Each number is 128 + 24 x the weight over its row's rms, rounded and kept within 0 to 255. Layers, rows and columns count from 0. Numbers have three digits each. The size before them is the row's rms in percent of the matrix's.

# up: layer 2 MLP up, 256x64, rms 0.197, rows 150-169, columns 0-63
# down: layer 2 MLP down (transposed), 256x64, rms 0.147, rows 150-169, columns 0-63
up150 085:138148177155132148158148122126059134153136101112113106121180121144095126096113176121119086137141103142113113105157117126149150097145099100120133170141119175098106117144141111112142144105119123
down150 098:123125109079123112103118116137167099131134156123157116103074145108139168172129088142134182141127152113124140143114105150111142176078118126131113088155103117125128148142143150160104150150103145
up151 089:145114107094113105114120117126107150124099106116108144148160065107133113137113094125159177145190105093141107135135140118126121183112128105119149129142130146142124130178175136093111122119157114
down151 097:122099125158103163162103148162111142115176130109119139191109122113094153089131159098094111156098148171120151130146105136131120120112115126101106152098124101135131128104109112136150186138131110
up152 098:126124130171175113137132116086165162130126155176141132141134110125150139098159135118093129158142056157123144157147150127103130135085171137107102114105111140160118099112128116113125099106129104
down152 092:161145140086149154114144135145126108129134108077135128112103149092133131141115170122156152088134155114133168124115120171120109081158119126144165123122121111107122132116126115108162121134089207
up153 090:118075136096154148138094167120144143121160168102096080118130145113120096112089141105122146123117112122151161132122116148148159125118134190078128150131136141132122142137090172136119127101160113
down153 101:160139150122133126139102117142121097096119125100180117099130151150134112155139148094177163110150128107086109103067116133119131141174103133115125105104163112149153157162097099163147134124123129
up154 107:147173134091106119120103111128103151136135112071165141133152135085059164098124087169148125126104118117179156124129160125136128124124103158144124160120119110120134146115119098156111140124115143
down154 094:108104102164145123121156119142153130129140139162108077113110155165191127161111167099111118142154131141084119119118084113110099142156117097121109115096150144171139082122120123109145125117141105
up155 096:177142149114158137128148128161115127159126137120096116135112084156131148075109152132161120102127112138107111107119138110136112150176132105129128127111156126115166099109117123140157063088156175
down155 109:104115127130073172117087119112135151089121115149115156132128100142131161151138138152125123174126137134136133129165105151096130129083123131126084150167097173153144167144091108122114110152102096
up156 105:135151107099096087109114138130096144143105114113129119138115145162111169161130126133124138139142130120100123149118156207141124114140148143128118129110137130146152085094105153145121105053173119
down156 110:138077143123148149112122152139150102096133115169109135163148159081140085129134153144151123135144092100114117099154122071107123109139114110132132106139156076121136145163155113141144174150106142
up157 099:120141139178130147125098167153135144112095134136108108102131129103134129157119119165109113164114081101165120162142163082144134137123072124091107115136121124142130092111135144143142087117144181
down157 118:104123134090133131117145132125115144141147102123100129165123166117110112097111138114138125089152175157077119114113109174089139105173115134152165154137156089129109114140085121129104145176150114
up158 095:153100140148119155117094108127151109113090125118134192129138134117103115142105121130146135114152144121089129152093120140146101137176114125137157146097092063123113120125144116183159147100107161
down158 096:144130140062115102137096090159104198109155099132106138131164123126131121132169132117122120145106092148113133121146155119140127150126085136122118116142122139137154092119084160124105110176129162
up159 099:139162106114135126106134167078142104129139102106106132196120150152166115130135124126124131128139095129124143111122142143124171123152071142132153119109118130084152129142069151125091106091112160
down159 096:136063111136162143154110134156136130149151138136132147112141151140109129092124129153088165112129128084141118121098094093130139138073136117103115124128197117148159144115115140149144105128171097
up160 107:141073160120105138109097099125120123132139146167157121148134143108102118160141120120096179109142147167100115141107125113168135145187145109107080141091105099157116139158094137120132110109136122
down160 092:157114131147138141149162111083139144168091145090130135094118116143151140107108097129160129142126121121128124126159111163141115120171107128147112128138163186142134128035142134109140109135143135
up161 098:116110126122118123159148173129118111128158147150070071181122110150128122114105107101109111160192133085117135146158104160151120117157115127119095136103142120105139154163128130156122122127105122
down161 100:162113114142081132154153106133103119161154125136106158151163096142118133159194131114130119125130117112135148113115103134108145066123125167103124077135180163118133153111136127131149091125111134
up162 125:159136115101136156127116180108114129114161142121142117124092144118139114099110150117148159110165093147100134119130159149125165071121118105143090115117116058130123160139141117145127105159117178
down162 153:095151121117108133127122170086089165147127138144105129140108165087109116116112149132133122128120137157129141096142154123162165095118153092145090098114135142138167129111149162105081086159139096
up163 098:139111109138115156104114155159142133108112150101098159112148148182088104167134161114112129119133161102089165161162168096119123096128128165110151106126148106149144114121134081137157131109102139
down163 103:096142119134150078131108120126134119167117088135139114177096145110123166139144086113120117150110111153152123124103107163140108154119132127130144127136168116097109146137089127116077193151142094
up164 102:157119142121135149079152124103107142128111095150125128172092151130106123127094146124127126114119107169156111192093112096105163144126149112101140128114079158100123153125130129175136130162163126
down164 100:142134116116110122166110124128163105131145148162166092105135110168131137096143135124112115166126118097126138135153148116098064094145115115158111137141171161156151117102098128127077157113085133
up165 089:107136125121155138119153155178134125131130158139092152162082126150140173098119141123103160144105091107138109139125118090109148132131113163084090101107133137103172114152105110093140121173150137
down165 089:111126145103129113137143142109169146153129132146101120120091125093120095147151133148183133075172202141093122128120151135144133106122131128137100178133095126113132132104121142181120108102128124
up166 103:144146131140124168100150121114096104050134099111167093140118118177126170095107156158109111150145123140099121105135124150097102122144130114174130088149104134117123145120133155160117108133114131
down166 108:123111134122127093139108124148146147165120145149080134134097143109115079163146116094144120100103131125157155201084134118145145140129118141115110130073150139167122089155114101123129129151150147
up167 104:152105118124133134152150135191156105142133141102088138119121097114076091083179098130155126145128101144131142148107132118162117153097140118123136114146148092097154132130130127188149158115136134
down167 083:038127124149107128121140118098104158105167129094131138134140136119119158125145124146154116142141120099082111132098121157127170150089120152143148110089137147148125177168117138123128125136165112
up168 091:146151131105117164066091140123151129148138141118126123156133117085121117097137133110182143145195106145110161093127112155090128090148105123131132139152174141119143122141142126089140126155110150
down168 093:123085143173115077175136148088100127120097130163128135084113147166108080169136127143107123100095110136096111137136128146155125115085121115120115138136110130136154148106134131159125157107164111
up169 093:095145175152153136100117118128104162108093128134162107178151124116118135097132122129118132157181134144106122100160119137115107145107141162136086169100110116140159112126113157118088132151073121
down169 097:173125098097101122114101098156140128142136128131082117113102164129100108157144168123146124123106157148110143134100119152177118109120091079117162103131138108146152127178120155127167131126141087